{"num_hidden_layers": 11, "hidden_size": 448, "num_attention_heads": 7, "num_key_value_heads": 1, "head_dim": 64, "intermediate_size": 1792, "vocab_size": 4529, "hidden_act": "swiglu", "norm": "rmsnorm", "norm_place": "pre", "norm_eps": 1e-05, "positions": "rope", "rope_theta": 10000.0, "rope_fraction": 0.5, "qk_norm": false, "attn_scale": 0.125, "bias": "none", "tie_word_embeddings": false, "parallel_block": false, "init": "uniform", "init_std_qkv": 0.0236, "init_std_o": 0.0236, "init_std_up": 0.0236, "init_std_down": 0.0, "optimizer": "adamw", "learning_rate": 0.00122, "lr_mult_o": 0.999, "lr_mult_up": 1.03, "beta1": 0.9, "beta2": 0.95, "lr_head": 0.00541, "warmup_steps": 431, "schedule": "wsd", "decay_fraction": 1.0, "decay_shape": "linear", "final_lr_fraction": 0.0, "batch_tokens": 131072, "max_seq_len": 512, "doc_mask": true, "train_tokens": 630800000, "max_steps": 4813, "dataset": "wikipedia_en"}
Each number is 128 + 24 x the weight over its row's rms, rounded and kept within 0 to 255. Layers, rows and columns count from 0. The size above them is the row's rms in percent of the matrix's.

# layer 3 MLP gate, 1792x448, rms 0.0381, rows 1511-1531, columns 0-111
size [ 96 102 105  98 101  94  96 104 102 100 101  98  99 104 101 106  96  89  96 106  97]
[[123 122 145 109 124 147 153  74 128 147 150 131 126 173 141 144 141 148 142 152 139  98 123 134 156 146 174 120 133 105 143 104 130 126 133 173 115 166 117 135 117 102 146 160 102  91 121  56 151 104 186 118  83 122 147 110 162 140 159 118 112 114  70 129  94  75 159 119 104 129 151 108 104 117 131 118 138 157 147  91  97 139 143  66 160 162 104 118 126 130 119 116 103 117 137 159 162 153 113 148 149 141  94 165 164 138 131 131 118 135  97 164]
 [125 138 134 111 128 117 150 119 132 138 109 102 117 129 151  92  86 118 133 101 168 121 103 159  69 133 114 122 147 155 143 130 102 134 100 162 112  82 113 127 153 137 162 131 100  98 126 124 106 129 123 119 166 100 142  85 102  76 155 125 143 108 165 102  98  87 111 137 155 145 108 110 129 101 138 121 110 144 139 169 153 141 156 109 108  96 130 134  96 175 115 158 134 113 150 139  90 119 122  98 142 144 117 121 107 106 112 108 153 127  65 135]
 [117 102 177 139 135 151 120 131 141 133 107 163 142 135  57 132 117 151 129  97 177 117 134 108 140 143 145 109 144 135 120 121 124 132 149 125  93 126 166 133 146 127 134 116 153 127 117 155 116 164 141 150 118 147 191 126 134 101 124 146 160 147 147 149 144 144 135  83 139 156 124 120 152 159 156 140 102 152 130 136 114 127 133  95 126 127 127 119 158 174 109 136  99 131 107 108  89 154 132  95 149 153 151 174 112  97 162  71 136 138  94 128]
 [ 86 136 139 136 140 114 161 104 134 153 105  98 110 109 135 146 131 122 108 116 132 131 147  91  90  83 127 112 148 115  80 163 146 131 130 114 118 115 145 152  79 125 116 131 144 167 139 108  92 144 105 144 156  86 134 105  76 133 138  92 102 152 118 102 152 123 127 113 131 152 107 135 118 120 135 119  76 132 120 131 133 123 124 128 119 171 110  98 127 131 112 118 117 137 121 145 135 113 104 164 139 123 126 108 135 115  91  68  99 140 110 150]
 [155 119 155 165 159  85 150 140 151 114 109  85 137 152 121 115 176 132 112 104 143 132 134 116 143 136 145  90 104 155 127 125 116 153 134 166 104 119 171 146 116 100 161 128 130 135  69  97 132 102 131 152 105 131 156  78 115  98 145 149 136 126 112 140 132  83 116  80 168 136 162 118 152 132 173 145 157 107 147 165 132 143 106 169  71 150 111 103 139 123 169 113 138 154 150 128  99 160  86 126  70 136 145 116 104 151 125 115 146 127  86 138]
 [138 113 111 126 125 169 107 101 104 147 127 110 123 132 150 161 144 158 156 130 132 150 124 112 115 111 159 163 110 116 119 126 147 156 137 141 123 138 111  89 123 146 128 122 163 137 136 116 128 123 118 155 102 145 138 146 146 120 152 137 131 145 118 134 160 112 111  83 133 142 142 122 127 110 141 131 108 105 163 102  68 170 147 152 105 123 153 100 139 106 140  80 139 162  97 136 112 123 149 123 139 195 149 171  98  86 118 109 153 121 123 153]
 [ 97 104 137 144 122 144 120 200 154  94  75 113 116 125  68 151 169 126 133 142 131  93 120 109 123 158  84  98 142 112 111 106 114 115 128 110 120 131 150  92 152 134 125  95 141 164 142  76 102 151 131 138 142 129  91  99 148 150 146  98 167 135  78 143 109 113 121 140 108 159 154 135 115 153 144 155  87 175 168 166  95 111 113  95 128 126 166 134  99 133 126 138 173 134 138 137 112 118 107 132 144 108 132 101 119 125 130 142 150 136 150 120]
 [124  60 119 125  90 136 101 112 134 103 131 100 158 128 149 146  78 122 185 179 117 106 110 103 124  95 127  91 152  87  96 148 134 141 115 127 121 160 156 140 144 166 166 130 112 135 140 134 141 101 133 155 151 179 163 114 102 145 154 110 160 109 144 103 120 180 143 120 113 140 151 143 157 118 197 134 169 121 153 126 101  76 115 123 142 113 112 114 161  99 115 152  95 131 128 156 140 136 132 128 127 137 119 197 125 162 133 143 149 162 128 111]
 [112 123 153 160 115 165 148 122 126 131 120 147  74 113 147 152 136 136 110 122 126 132 124 147 152 182  94 127 124  85 123 129 146 122  90 168 157 112 154 112 141 155  77  90 129 111 103 136 157 167 175 106 104  97 121 156 187 138 161 136 128 154 129 160 134 137 165 132 121 161 135 132 136 150  97 119 129 120 136 146 160 126 125 112 131 141 126 143 130 141 110 163 122  70 158 122 107 139 158 138 111 114 133 130 164 149 178 148  96 105 117 139]
 [117 135 114 138 147 101 135 118 133 147 121 129 126 120 160 109 139 155 117 114 150 136 155 126 137 117 102  99 160 130 120 117 161 128 134 169 143 123 157 137 144 147 115 128 143  50 102 127 167 107 144 107 113 116 113 101 143 115 161 121  94 145 125 120 141  86 129 130  73 132 123 107  86 134 143 140 135 148 137  96 117 153 138 102  82 143 119  88 138 156 117 113 151  98 172 121  99 156 104  99 139 137 116 155 114 149 148 135 110 109  88  96]
 [111 119 113 153 117  91  77 146 142 126 151 108 101 102 114 121  99 162 122 140 120 165 153 160  95 129 133  96 163 139 117 138  98 144 139 109 112 100 137 168 103 139 148 145 141 134 121  91 120 137  92 171 128 157 108  97 120 123 123  95  97  90 114  78 146 154  96 129 166 142 185 139 131 163 159  96 150 141 138 141 147 103 104 176 160 100 118 111 105 146 109  98 137 105 112 142 123 129 103 101 141 161 134  80 120 121 113  89 111 140 183 147]
 [147 127 139 137 102 108 156 135 180 135  88  97 151 109 176 151 125 164 146  91 149  92 100  85 160 142 100 121 151 127 148  96 110 129 132 127 128 140 151 109 129 100 177 148 116 144 116 150 155 106 102 157 110 119 110 117  87 132 107 122  79 102 136 139 116 135 137 105 123 143 121 139 136 144 112 134 118  94  98  70 116 114 117 115 161 144 161  89 158 116 132 153 173 138 106 105  90 155 113 111 129 104  96 152 135 173 134 112 119 139 170 132]
 [152  68 116 146  94 106 162 147  87  89 125 134  95 139 151 127 106  98 160 150 118 137 125 166 119 126  93 132 119 172 118 122 130 120 116 153 100 133 180 106 104  80  88 123 148 114 145 132 129 125 129 114 139 105 141 115 151 140  95 157 129 112 138 121 130 131 145 122 169 120 135 110 115 117 177 151 170  95  68 130 171 117 146 141 166  87 101 138 123 116 172 122 111 121 151 161  91 139 157 139 127 104 117 118 154 105 113 152  95 146 107 140]
 [156 158  92 133 106 105 159 159  83 144 160 118 163 112  84 142 123 108 108 120 103 108 128 152 120 120 113 150 114 168 146 121 156 134 163 109  73  93  94 127  81 118 112 124 128 144 131 146 157 128 126 121 126 144  94 118 110 136 122 121 104 122 148 111 184 155 112 145 100  70 113 153 146 122 143 109 141  99 134 138 126 121 134 171 138 119 132 131 158 150  87 137 114 118 150  98 164  97  84 120  96 116 143  98 169 130 126 138 109 121 164 109]
 [130 119  79 119 126 129 103 179 121 131  78 117 170 134 105 145 138 135 103 102 211 165 167 138  94 113 158 135 155 121 151 117 122 133 126 129 190 126 142 121 104 154 112 133 126  86 122 117 115 144 113 121 134 155 145 135 134 155 121 158  81 106 104 124 158 113 125 138 131 143 111 108  88 112 145 115 150 144 135 142  99 123 134 116  83 131  76 120 132 139 102  84 115 176 160  99 131 146 124 112 146 124 116 125 147 119 139 158 124 111 117 128]
 [160 114 131 141 107 157 159 164 121 118 114 158 118 118 115 132 148 131 147 126 141 123 109 108 120 107 146 126 103 131 135 131 137 123 143 159 107 126 132 131  85 115 113 136 105 108 123 133 134 167 139 158 109 126 130 102 103  81 132 106 119 126 107 118 138 105 133 118 130 106 151 114 133 201 118 146 169 168 104 134  89 108 102 150  92  87 102 151 140 116 172 160 127 174 147 103  85 120 102 121 114 184  85 144 122 185 131 129 133  91 141 180]
 [103 129 125 109 142 141 109 129 169 140 151 168  92 132 134 139 123 101 155 156 151 136 141 142  93 125 123 124 135 105  81 128 153  98 117 157  89 132 164 121  97 108  92 134 126 123 176  95  85 126 145 201  97 149 139 142 133 140 154 169 123 122  90 138 127 149 135 145 120 157 113 125  67 151 132 149 121 127 116 170 120 115 127 131 134 101 105 106 163 112 122 128 120 100 147 124 118 154 103 150 119 131 131 177 158 124 119 136 103 131 110 125]
 [132 101 126 101 162 135 177 108 140 131  88 149 107 146 152 149 195 153 128 159 159 103 135 108 159 126 135 160 129 103 136 137 129 124 113 103 133 161 149 134 138 128 117 149  66 130 116 124 164 122 134 132 151 153 120 112 156 138 153 134 148 114 124 139 121 122 136 114 102 139 151 114 108 118 157 164 124 162  93 138 135 154 163 117 123 113  46 132 106  71 126 142 169 150  98 125 127 141 144 147  91 128 165 140 112 146 125 134  83 123 131 120]
 [160 126 175 129 119 107 113 126 154  76 130 139 114 161 115 121 125 119 137 152 132 164 113 107 112 125 138 117 166 110 150 137 122 124 112 116 128 111 134 119 114  93 133 110 133 129 128 145 159 174 167 101 115  96 171 132 111 142 152 123 102 153 155 129 114 153 159 103 147 102 133  77  99 110 158 126 126  66 127 150 151 102 123 151 105 153 137 144 104 156 109 106 160 109 136 134 128 142 141 133  84 111 166 108 143 128 110 116 137 121 123  99]
 [129 119 117 163 143 116 116  99 104  89 129 116 119 113 106 130 139 130  88 110 135 135 134 125  96 154 153  81 145  87 165 135 139 104 138 142 140 117 131 112 134 146 111 106 112 146 104 149 137 125 106 115 130 146 117 123 132 111 107 124 168 136 136 106 125 158 119  98 142 143 155  98 105 145 105 124 117 161 112 157 134 135 153 142 124 114 192 127 138  89 115 121 100 108 149 122 100 121 130 114 137  66 111 135 124 161 161 121 121 146 123 170]
 [139 147 105 143 102 101 162 117 114 124 133 122 140 135  90 108 178 142 151 154 166 161 171 119 106  90 149 155 123 113 119 138 103 111 142 131 136 136 133 148 126 131 137 118 153  91 124 111 127 117 125 151 103 118 143 133 170 107 156 146  78 119 171 124 170 100 133 160  99 104 120 127 114 121 162 186 151  86 121 125 140 135 133 105 134 166 110 118 115 116 152 101 139 184 126 157 158 141 130 152 140 154 149 156 105  99 113 132 122 163 127  93]]
# layer 3 MLP up, 1792x448, rms 0.0364, rows 1511-1531, columns 0-111
size [100 105 103 101 102  96  98 101 103  96  98 100  98 100 104 104  98  96  99  98 101]
[[124 101  91 114 102 146 120 138 149 139  89 109 154 172 142 126 182 149 138 157 112 114 139 145 174 117 166 176 129 162 102 146 139 121 152 165 150 126 100 122 118 129 101 178  88 112 116 105 115 160 146 145 140 148 165 169 130 151  89 131  95 132 124  87 124 124 114 149 106 106 107 123 102 127 139 156 114 118 103 131 140 149 155 152 138  76 170 127 166 102 151 137 136 136 124 123 148 180 127 114 120 133 107 139 126 156 141 145 150 165 150 152]
 [107 147 112 142 103 125 159 144 184 136 157 158 100 120 136  82 124 147 139  97 137 134 124  60 133 170 173  93 144  99  90 149 100  91 103 155 115 132 127 155 132 142 128 175 134 127 147  96 122 127 126 125 169 141 155 158 129 141  98 135 127 131 127 129 146 129 194 128 141 138 159 128 141 125 103 146 130 100 159 139 166 128 120 116  87 138 130 140 102 111 190  93 161 125 143 120  97 148 177 165  89 152 103 165 122 128 109 153 150 137 165 106]
 [156 136  94 136 162 144 140 116 119 163 113 115 119 137 137 146 151  98 124 148 184 149 112 118  89 103 150 143 131 138 160 126  96 129 127 168 145 130 119 148 135 128 157 152 141 169 147 154  92 145 107 125 117  99 145 113 157 117 125 114 182 128 129 131 152 107 148 137 109 105 101 169 138 152 119 112 153  94 121  96  97 163 149 134  77 114 151 101 132 132 176 130  93 156 145 118 101  80 117 122  90 105 125 133 180 112 106 138 144 140 154 109]
 [141 166 121 164 123 153 106 150 132 118 125 133 150 115 158 141  80 127 150 114 114 125  87 127 105 139 146  93 123 160 117 103 104  84 131 135 147 171 153 137 142 133 133 154 174 131 149 170 149 153 153 153  95 165 172 116 124  82 159 148 137 116 169 117 139  98 168 141 132 103 138 142  88 151 108  97 159 171 158 125 122 133 115 113 144  78 115 150 149 182 107 100  78 117 111  93 125 152 122 121  89 147 135 153 129 121 129  75 136  88 163 101]
 [130 148 144 116 150 105 131 115 153 110 175 120 131 146 127 125 108 115  79 160 111 123 144 127 111 135 177  99 133  96 108 124  92 151 153 129 133 110 118  97 136 125  86 127 155 156 138 115 114 139 115 123 117 131 168 151  89 125 115 129 107 151 135 188 125 143 113  88  91 136 133 165  82 168  85 115  78 102 131 157 147 121 124  93 154 135 136  99 123 153 139 147  83 131 115 142 126 131 104 131 119 141 110 159  91 125 153 152 100 106 138  89]
 [141 139 136  98  97 145 147 135 128 120 111  82 143  68 168 154 119 167 123 120 158 127 118 107 105 139 159 105 149 148 117 115 113  98  91 128 143 147 155 101 103 149 141 148 141 145 114 121 128 107 142 111 139 135 163 117 130 146 181 117 125 153 121 122  97 111 157 135 161  87  83 154 102 125 177 106 142 151 110  78 118 118 157  82 107 134 160  68 156 151 130 132 124  87 134 132 130 126  96 102 176 131 160  93 137 123 155 121 146  90 139 115]
 [157 137 127 114  99 130 114  89 115 108 124 158 140  88 131 101  97 132  96  86 119 107 144  76 172 104  97 140  73 109 103 125 152  91 135 128 128 115 143 140 160 164 147 112  95  89  96 125 139 169 148 125 119 120 137 154 116 113  93 105  91 145  68 175 113 107 124 131  90 117 107 165 112  99 115 154 134 125 136 123 112 124 113 153 168 113 131 102 160 117 113  94 142  98 140 119 173 132 135 149 134 151 125 127 111 127 130 141 121 142 118 109]
 [164 109  94 144 117 145 134 145 133 108 124 140 113 121 114 141 118 113 124 133 119 123 162 148 114 149  87 155 130 118 103 145 132 141 147 145 110 127 115 147 150 174 173 178 141 113 113  82 169 115 105 178 120 151 125 120 128 116 130 128 112  78 130 148 143 109  64 169 151 101 109 134 111 139 117 124 130 144  89 152 158 160 113 140 155 106 138 133  94 120 121 179 157 165  98 113 159  88 119 163 143 169 135 129 122 100 112 121  88 126 121 109]
 [111 116 125  94 118 131 150 147 151  82 110 183 143 143 165 159 111 116 126 186 108 123 154 117 170 101 112 180  78 144 118 128 113 156 139 115 147 147 167 154 163 109 184  84 149 113 114 119 140  98 144 137 119 105 111 159 149 145 142 137 116 119 156  99 157 114 114 128 114 146 150 133 132 163 160 122 131 116 106 134 113 148 117 105 102 110 173 129 140 140 163  76 125 129  93 106 154 115 122 150 136 139 143 127  77 131 120 156 170 148 150 139]
 [112 182 153 104 133 138 123 141 121 118 147 122 164  90 101 146  65 130 119 110 160 172 134 137 150 103 168 161  99 118 130 134 135 110 144 147 165 140 134 136 158 159  72 157 102  86 122 157 139 132  98 111 123 146 153 128 141 117 121 140 133 110 180 173 132 107 137 126 135 118 120  88  61 167 121 169 162 141 131 101  86 136 143 119 156  97 109 140 137 128 149 147  97 142 179 121 169 162  77 109 135 124 121 103  93  83 102 141  86 118 138 143]
 [139  98 119 134 114 133 116 160 150 121 129  98 162 134 115 116 164 127  99  97 152 150 142 156  90 196 112 144 145 136 165 151  66 120 100 102 133 105 131  98 124 126 110 122 107 127 125 180 135 142 166  88 111 119 107  86 127 138 117 146 133 166 113 143 129 105 113 135 159 140  84 111 112 138 144 133 142 123 121 113 136 116 168 132 101 143 152 146 146 162 131 124 157 129 145 126 122 134 111  74  93 142 115  93 177 122 172 111  92 143 104 125]
 [145 156 150 129  97 137  93 123 103 119 121 135 115 139 111 144 138 151 141  97 114 112 103 191 137 139 150 132 121 117  98  88 134 122 122 127 103 138 144 132 145 169 165  92 131 135 153 126 114 107 141 110 152 107 104 143 153 139 141 127 140 158  88 124  96 129 121 175  58  98 152 167 108 132 167 117 160 158 169 136 144 167 144 156 145  67 112  94 138 178  90 163 123 135 139 110 112  95 129 140 124 105 139 127 142 153 123  69 126 113  96 150]
 [170 128 144 131 137  89 110 140 117 124 128 119 175 148 126 167 163 104 135 119 137 137 143 107 104 153 166 107 166 129 127 135 153 157 110 156 165 158 114 167 130 121 149 121 145 155 130  76 115 123 139 129 161 135  96 138 142 183 112 193  67  98 132 103 129 113  70 125  79 138 140 124 137 127 117 119 110 153 170 127 115 169 118 111 170 171 100 136 137  86 106 143 127 137 131  97 150 156 109 142 128 127  85 140 123  95 168 142 109 113 128 111]
 [155 146 119 147 103 149 153 158 125 111 134 111 105 133 144 130 122 119 110 124 114 107 165  88 117  82 160 133 164 152 115 124 133 120  84 156 135 107 125 142 121 170 184 148  83 175 116 140 122 167 127 138 144 158 110 114  96 121 146 128 145 112 155 136 131 171 116 115  88 184 135 107 153 159 133  83  70 143 142 184 122  99 122  88 101  86 138 141 113 143  91  89 155 150 116 102 122 122 135  93 110 127  77 138  88 174 100 155 144 108 139 126]
 [139 140  79 147 148 119 132  87 127  97 162 127 148  93 108 151 125  86 148 137 159 141 165  91 128 145 170 145 149 162 156 140 111 130 132 139 121 117 157 138 133 120 146 156 159 150  86 110 177 114  84 112 104 143 133 106 119 122 101 148  84  68 131 114 131  86  98 126 173  84 108 138 115 101 153 157 146 107 134 106 112 176 138 108 176 117 151  76 112 108  90  90  97 116  99 131 149 126 153 146 125 112 125 144 151 134 102 138 136  93 114 154]
 [ 84 160 116 126  88 158 135 128 118 132 150 128  59  91 139  91 147 105 145 163 115 129 133 146  85 161  77 175 138 162 126 150 149 135 164 125 114 111 109 124 101 118 145 133 109 107 148 123 175 112 136 137 149 139 132 113 126 140 160 186 158 140 156  70 139 140 109 136 127 132 137 154 120 150 126 112 120 146 132 106  90 139 127  84 183 117 135  98 149 114 122 124 153 137 137 142  73  88  93 119 114 158 120 110 131 113 106 142 100 148 160 137]
 [119 141 121 149 128 134 103 131 132 142 109 100 134 143  86 115 102  94 102 126 118 147 138 141 113 126 129 106  81 139  92 116 136 116 125 140  90 117 143 148  98 170 162  94  84 101 140 100 150 111  99 121 109  89 144 120 143 112 137 112 133 155 120 105 107 121 142 157 136 145 161  98 116 117 162 150 104 152 145 137 142 135 124 140 108 160 106 148 145 148 104 149 187  85 173 145 130 148 150 109  70 142 117 118 116 103 110 102 142 157 140 126]
 [137 158 124 139 114 142 168 131  77 132 101 121  87 174 122 143 172 114 136 116 137  98 164 156 114 148 128 126 136 145 146 101  73 109 142 150 188 152 131 118 142 118 139 119  84 130 111 147 114 190 130 113 152 123  87 143 164 109  87 169 137 149 128 126 158 171 127  88 109 105 106 137 142 143  98 153  91 136 154  91 139 114 142 112 163 135 115 142  89 157 150 135 127 111 144 135 126  79 108 128  90 133 168 127 148 127 129 140 138 151 107  80]
 [136 144 131 133 180 125 102 106 136 118 160  84  97 138  94  81  93 148 124 107 161 129 112 167 149 129 135 148 156 123 103 114 106 140 146 140 129 134 107 114 123 148 119 130 118 167 133 115 141 140 148 106 105 112 157 114 107 103 141 132 139 122 139 104 149 140 146 170 151 124 133 183 131 143 162 139 125 128 114 140 126  70 111 153 118 116 124 127  92 110 156 118 109 162 104  89 139 156 102 128 165 145 141 148 122 134 160  90 141 115 110 103]
 [150 122 132 138 144 109 100 106  86 139 150 137 126 123 124 150 111 124  75 155 139 105 114 126 131  98 152 166 149 157 127 160 122 153 162 122  86 149 154 106 162 138 143 134 136 120 146  72  87 175 133 160 114 179 130 169  85 135 120 116 116 120 141 113 109 101 120 153 138 122 105 129  99 122 165 136 146 117 159 116  91 140 126 120 112 129 140 114 148 139 104 114 129  86 131 171 109 164 123 136 113 126 136 139 108 108 135 107 123  90 155 142]
 [134 127 138 125  85 106 112 123 159 152 113 137 131  99 147 132  76 128 150 161 105 109 140 166 126 102 159 149 139 151 125 158 109 120 135 114 123 100 104 113 133 157 155 145 138  99  89 119  99 132 141 118 104 124 135 153 144 115 155  91 121 137 109  90 123  86 157 120 137 110 150  88 121 175 151 120 118 102 112 155 123  83 126 107 113 132 122 160 144 104 148 151 124 172 111 122 106 116 110 123 114 172 112 159 139 159 127 104 151 135  83 113]]
# layer 3 MLP down (transposed), 1792x448, rms 0.0273, rows 1511-1530, columns 0-111
size [ 96 102 104 102 102  96  97 104 102  99 103 101 100 102 104 106  97  95 102  97]
[[117  93 148 145  90 108 109 135 150 121 166 140 128 111 120  96 189 135 135 140 136 122 119 131 127 149 104 125 173  96 132 151 127 199 157 151  86 109 146 131 126 128 116 134 140 112  97 101 120 115 151 122  91 103 118 130 120 176 100 126 135 151 114 131 136 142 103 124 136 143 119 149 132 122 101 146 146  92 110 135 159 117 109 174  75 118 152 171 144 137 134 162 134 163 124 140  95  72 151 148  87 144 122 125 163  88 149 156 101 100 167 115]
 [104 114 113 108 150 137 112 156 120 125 140 133 120 106 148  98 100 159 139 146 135 100 137 107  65  97 140 144 141 145 113 114 120 134  97 155 110  98 182 156 166  89 114 155 134  81 150 135 134 141 115  98 144 141 150 114  94 136 127  92 175 142 126 115 102 150 150 110 154 138 140 115 124 160 132 137 145 146 191 162 176 154  99 124 124  98 136 145 116 168 127 119 114 129 143 117 140  80 128  99 116 116 135  92 134 117  75  95 113 133 142 110]
 [121 119 101 103 151  75 129 113 172  94 101 113 135 122 148 106 155 130 131 129 139 114  95 119 134 141 155 112 122 114  96  85 140 132  97 124 111 145 113 139 142 119 167 128 146 188 177 144 125 148  90 116 134  80 121 119 145 133 171 141 111 162 132 146 140 154 105 136 109 175 129 134 142 135 120 155 119 146 116 107 103 155 112 169 147 134 105  95 139 141 126 137 144  99 127 125 114 135 143  95  91 136 116 139 120  84 125 147 161 141 131 161]
 [130 119 149 149  90 151 149 158 137 140 135 151 174 121 164  91 110 137 158 134 150 139 139 136 147  92 129 145 141 114 137 167 140 134  89 133 148 103  91  93  92 138  81  97 123  97  87 120 137  94 121 150 116 107  69 160 124 139 148 103 109 168 102 136 130 128 111 130 144  78 106 127 108 137 101 118  83 101 160 124 131 142 101 150 170 110 107 123 117 137 101 126  99 100 170  95 147 122 147 120 136 142 176 182 143 120  79 131 135 123 176 145]
 [115 122 104 101 145 127 126 137 111 141 101 127  98 153 145 109  82 150 125 116  99  98 138  98 161  89  65 127 113 138  79  92 147 157 128 138 156 143  84 123 113 121  98 176 149 126 135 107 195  95 112 125 124 112 145 147 173 103 116 129 119 162 124 107 150 126 163 123 142 122 136 111 169 174 119 133 127 160 155 124 150 142 182  81 115 132 164 154  89 151 142 149 115 133 107 144 124 137 105 166 158 105 129 118 109 122 109 128 158 143 114 101]
 [100 157 129 116 109 127 122 126 132 126 113 149 138 136  92 113 126  86  93 123 110 147 154 150 133 148 108 126 138 139  98 104 127 125 152 154 137 119 151 122 101 161 116 153 153 101 134 159 153 136 106  96 121 107 131 139 136 183  99 195 133 154  81  69  98 140 115 144  99 153 152 115 124 160 129  76 184 111  95 134 141 117 102 142 167 108 159 157 179 118 108 156 136 141 130 124 148  96 130 142 113 114 139  91  99 161 121 182 170 100 127 125]
 [145 123  89 160 125 100 140 118  99 126 125 110 157 122 104 148 113 137  97 110 144 120 146  96 133 129 135 144  97 133 176 111  98 163  92 132 129 147 121 145 139 122 101 115 107 133 173 110 120 134 136 115 144  94 104  86 115 142 116 170 145 164 131 115  92 132 186 169 128 130 134 132 100  99 151 115 109 101 107 153 147 123 140 151  85 129 145  94 137  79 107 119 135 106 174 131 133 101 143 176 171 104  96 118 119 110 109 119 141 134 132 100]
 [152 141 114 121 132 136  85 145 163 153 133 144 141  90 109  96 114 138 129 113 111  89 102 125 152 131 110 121 148 150 159 166 141 139  97 150 107 156 140 187 136 121 173 101 110 155 169 159 115 129 163 128 128  68 133 128 173 123 152 187 156 143  99 123 135 148 109 100 125 136 148 165 158 116 161 108  93 123 129 141 108  96  86 113 138 123  94 137 126 146 130 107  94 123 136 100 125 163  95 129 143 104 166 126  98  96 137  92 139 136 135 149]
 [ 98 129 153 119 131 132 125  97 112 147 164 125 141 119 171 110  88 163 108 171 136 133 127 152 154 112 126 142 130 105 186 121 127 127 147 115 107 161 151 125 137  63 135 122 140 155 123 136 146 133  91 134 115 118 125 116 137 143  96 153 122 107 167 108 114 130 172 138 164 128 122 124 162 169 130 164 128 170 141 131 112 137 144 128 138 155 119 149 134 126 122 129 123 116  89 112 167 119 143 130 164 100 120  68 141  91 116 139 129 124 141 119]
 [103 145 143 150 117 111  81 148 153 124 140  89 106 107 135 100 136 116 141 123 121 131 140  99 136 177 166 184  90 106 120 141 138 125 109 112 109 126 133 109 106  97 119 102 106 108 171 150 141 141 112 143 110 139 113 113 140 121 119 127 119 166 131  96 159  87  93 159 129 119 167 121 129 142 149  98  95 104 147 113 109 132 132 171  95 150 112 112 125 149 138  98 135 133 153 105  85 128 176 117 101 193 144 141 114 144 162 139 140 145 105  84]
 [ 99 143 103 128 143 104 135 105 109 161 129 103 116 126 144 119 104 151 129 105 161 107 123 175 135  55 138 132 162 154 114 170 138 122 148  89 125 151 141 133 125 148 126 138 170 137 130  92 132  90 125 113  78 122 181  90 138 111 113 128 123  82 117 136 140 116 124 112 113 143 105 139 133 121 136  99 143 144 140 106 174 163  64 169 171 125 123 134 139 101 103  74 165 141 165 128 106 141 161 131 136 146 103 110 107 106 102  94 159 165 156 105]
 [123 134 124  98 129  96 125 164 123 105 153 137 136 126 142 124 155 119 129 148 149 132 129 146 123 120 132 134 119  94 131 127 134 135 125 142  98 114 119 137 132  83 149 158 129 137 131 137  95 130 185 104 124 119 125 105 115 108 150 119 184 124 117 151 119 140 109 114 153 129 109 159 166 138 156  95 105  96 125 125 133 104 127 117  93 150 135 135 162 133 149 114 154 104 116 147 125 145 123 120 119 109 129 109 125 118 110 117 108 114 136 120]
 [136 169 136 149 120 166 129 117 120 131 151 130 140 109 111 130 128 127 116 141 146  96 143 161 123  93 156 114 126 153 122  97 104 102 142 116 129 151 143  88 109 156  93 122  88 150 138  99 136 131 134 154 107 129 144 148  99 115 104 137 139  90 104 147 127  95 148  96 170 117 119 143 116 123 142 143  73 105 100 113 152 136 146 119 111 132 156 112  81 145 146 133 102 158 167 173  78 119 126 116 130 144 148 127 126 107 114  88 129 105 115 183]
 [ 64 142  96 169 154 107  98 108 116 149 114 123 156 150 125 107  64 111 119 120 143 119 153 138 140 158 128  98 107  55 136 109 135 112 139 109 146 136 158 103 148 139 135 177 146 147 180 137  82 129 136 119 114 152 201 136 124 124 155 117 137 108  99 149 153 132 179 117 108 104  97  91 129 116 133 155 114 154 120 100 113 142 117 124 166 153 119 108 108 121 133 117  84 152 100  99 115 157 110 155 150 105 125 121 104 125  80 134 109 133 134 147]
 [144 116  86 143 157 203 131 144 121 153 117 131 149 122  97  97 116 135 124 147 140 133 151 132 143 128 118 160 132 141 118 130 107 101 141 164 126 110 106 140 147 120 116 129 146 168 104 149 120 118 145 101 121 113 115 141 132 129 106 144  99 165 119  98  95 113 116 160 130 107 157  87  68 100 157 147 171 159 176 132 122 143 118 164 133 129 139 119 123 112 133 113 109 130 108 117 141 168 109 147 142 127 170 127 158 147 128 123 164 139 123 107]
 [119 113 113 179 128 120 126 108 146 171 102 113 121 125 123 113 160 118 146 194 113 141  92 161 118 109 151  96 122 147  40 112 147 122 123 136 153 110 149 152 118 144 114 149 117  95 151 137 110 145 107 117 116 134 108 165 165 114 114 132 158 147 124 145 110  77 141 142 122 104 105 122 136 134 142 131 106 122 108 145 153 174 110 141 109 134 110 141 120  96 158 120 133 110 118  97 171 189 127 128 131 130 141 126 136 141  86 129 136 116 102  91]
 [114 101  97 159 123 119 177 168 147 115 127 147 159 169 142 193 172 120 141 132 110 105 104 150 131  86 104 142 115 147 131 146 116 168  88 130 119  92 122  77 144 138 132  80 143 105 132 147 126 107 104 135 178 132 132 127 149 134 120  89 134 104 102 129 138 160 118 159 116 125 167 102 137  89 139 109 158 107 158 139 117 102  95 145 130 115 151 139 115 121 128 178 107 124  73 139 137 128 130 111 139 108 111 135 151 110  82 170 168 100 136 133]
 [126 131 109 107 149 137 118 114  74 100 120 122 144 135  92 140  76 119 102  96 139 137 133 122 116  85 133 145  93 118  99  87  86 144 112 141 112  98 168 118 120 101 139 143 136  83  99  92 123 138 103 182  80 176 133 133 145 151  75 131 124 134 133 151 129  97 137 118 115 139 119 143 147 141 144 124 138 118  98 120 117 124 116 147 137 112 143 128  99 161 167 186 177 160 119 112  65 145  91 120  78  76 118 180 124 170  98 109 142 117 136 112]
 [117  89 109 156  82 124 143 122 176  84 101 159 132 114 145 163 108  87 130 139 117 138  80 122 115 104  96 118 176 154 118 158 109 106 138 164  86 110 123 108 152  99 129 150 152  91 147 112 135 148 138 125 117 180 142 147 120 174 102 121 133 139 174 110 143 126  58 121 139 124 137 193 154 150 113 153 139  96 105 103  96 143 136 130 150 126 146 139  94 119 123 155 146 159 115  92 134 129 123  99 131  75 128 156  83 114 123 115 132 139 172 152]
 [111 138 139 129 150 123 135 129 138 131 154 150 155 111 113 103 145 117 159 108 131 141 130 131 138 171 116 169 134 134 141 121 100 132 140 118 103 111 127 131 122 140 146 132 135  87  71 159 151 136 123 123 109  94 140 120 151 109 165 131 117 151 173 114 175 114 135 178 143 113 148  99 155  87 132 127 124 143  40 123 127 137 139 114 172 119 162 141 130 163 178 116 134 171 147 139 128 171 102 150 139 104 151 127  65 142 127 130 133 125 115 149]]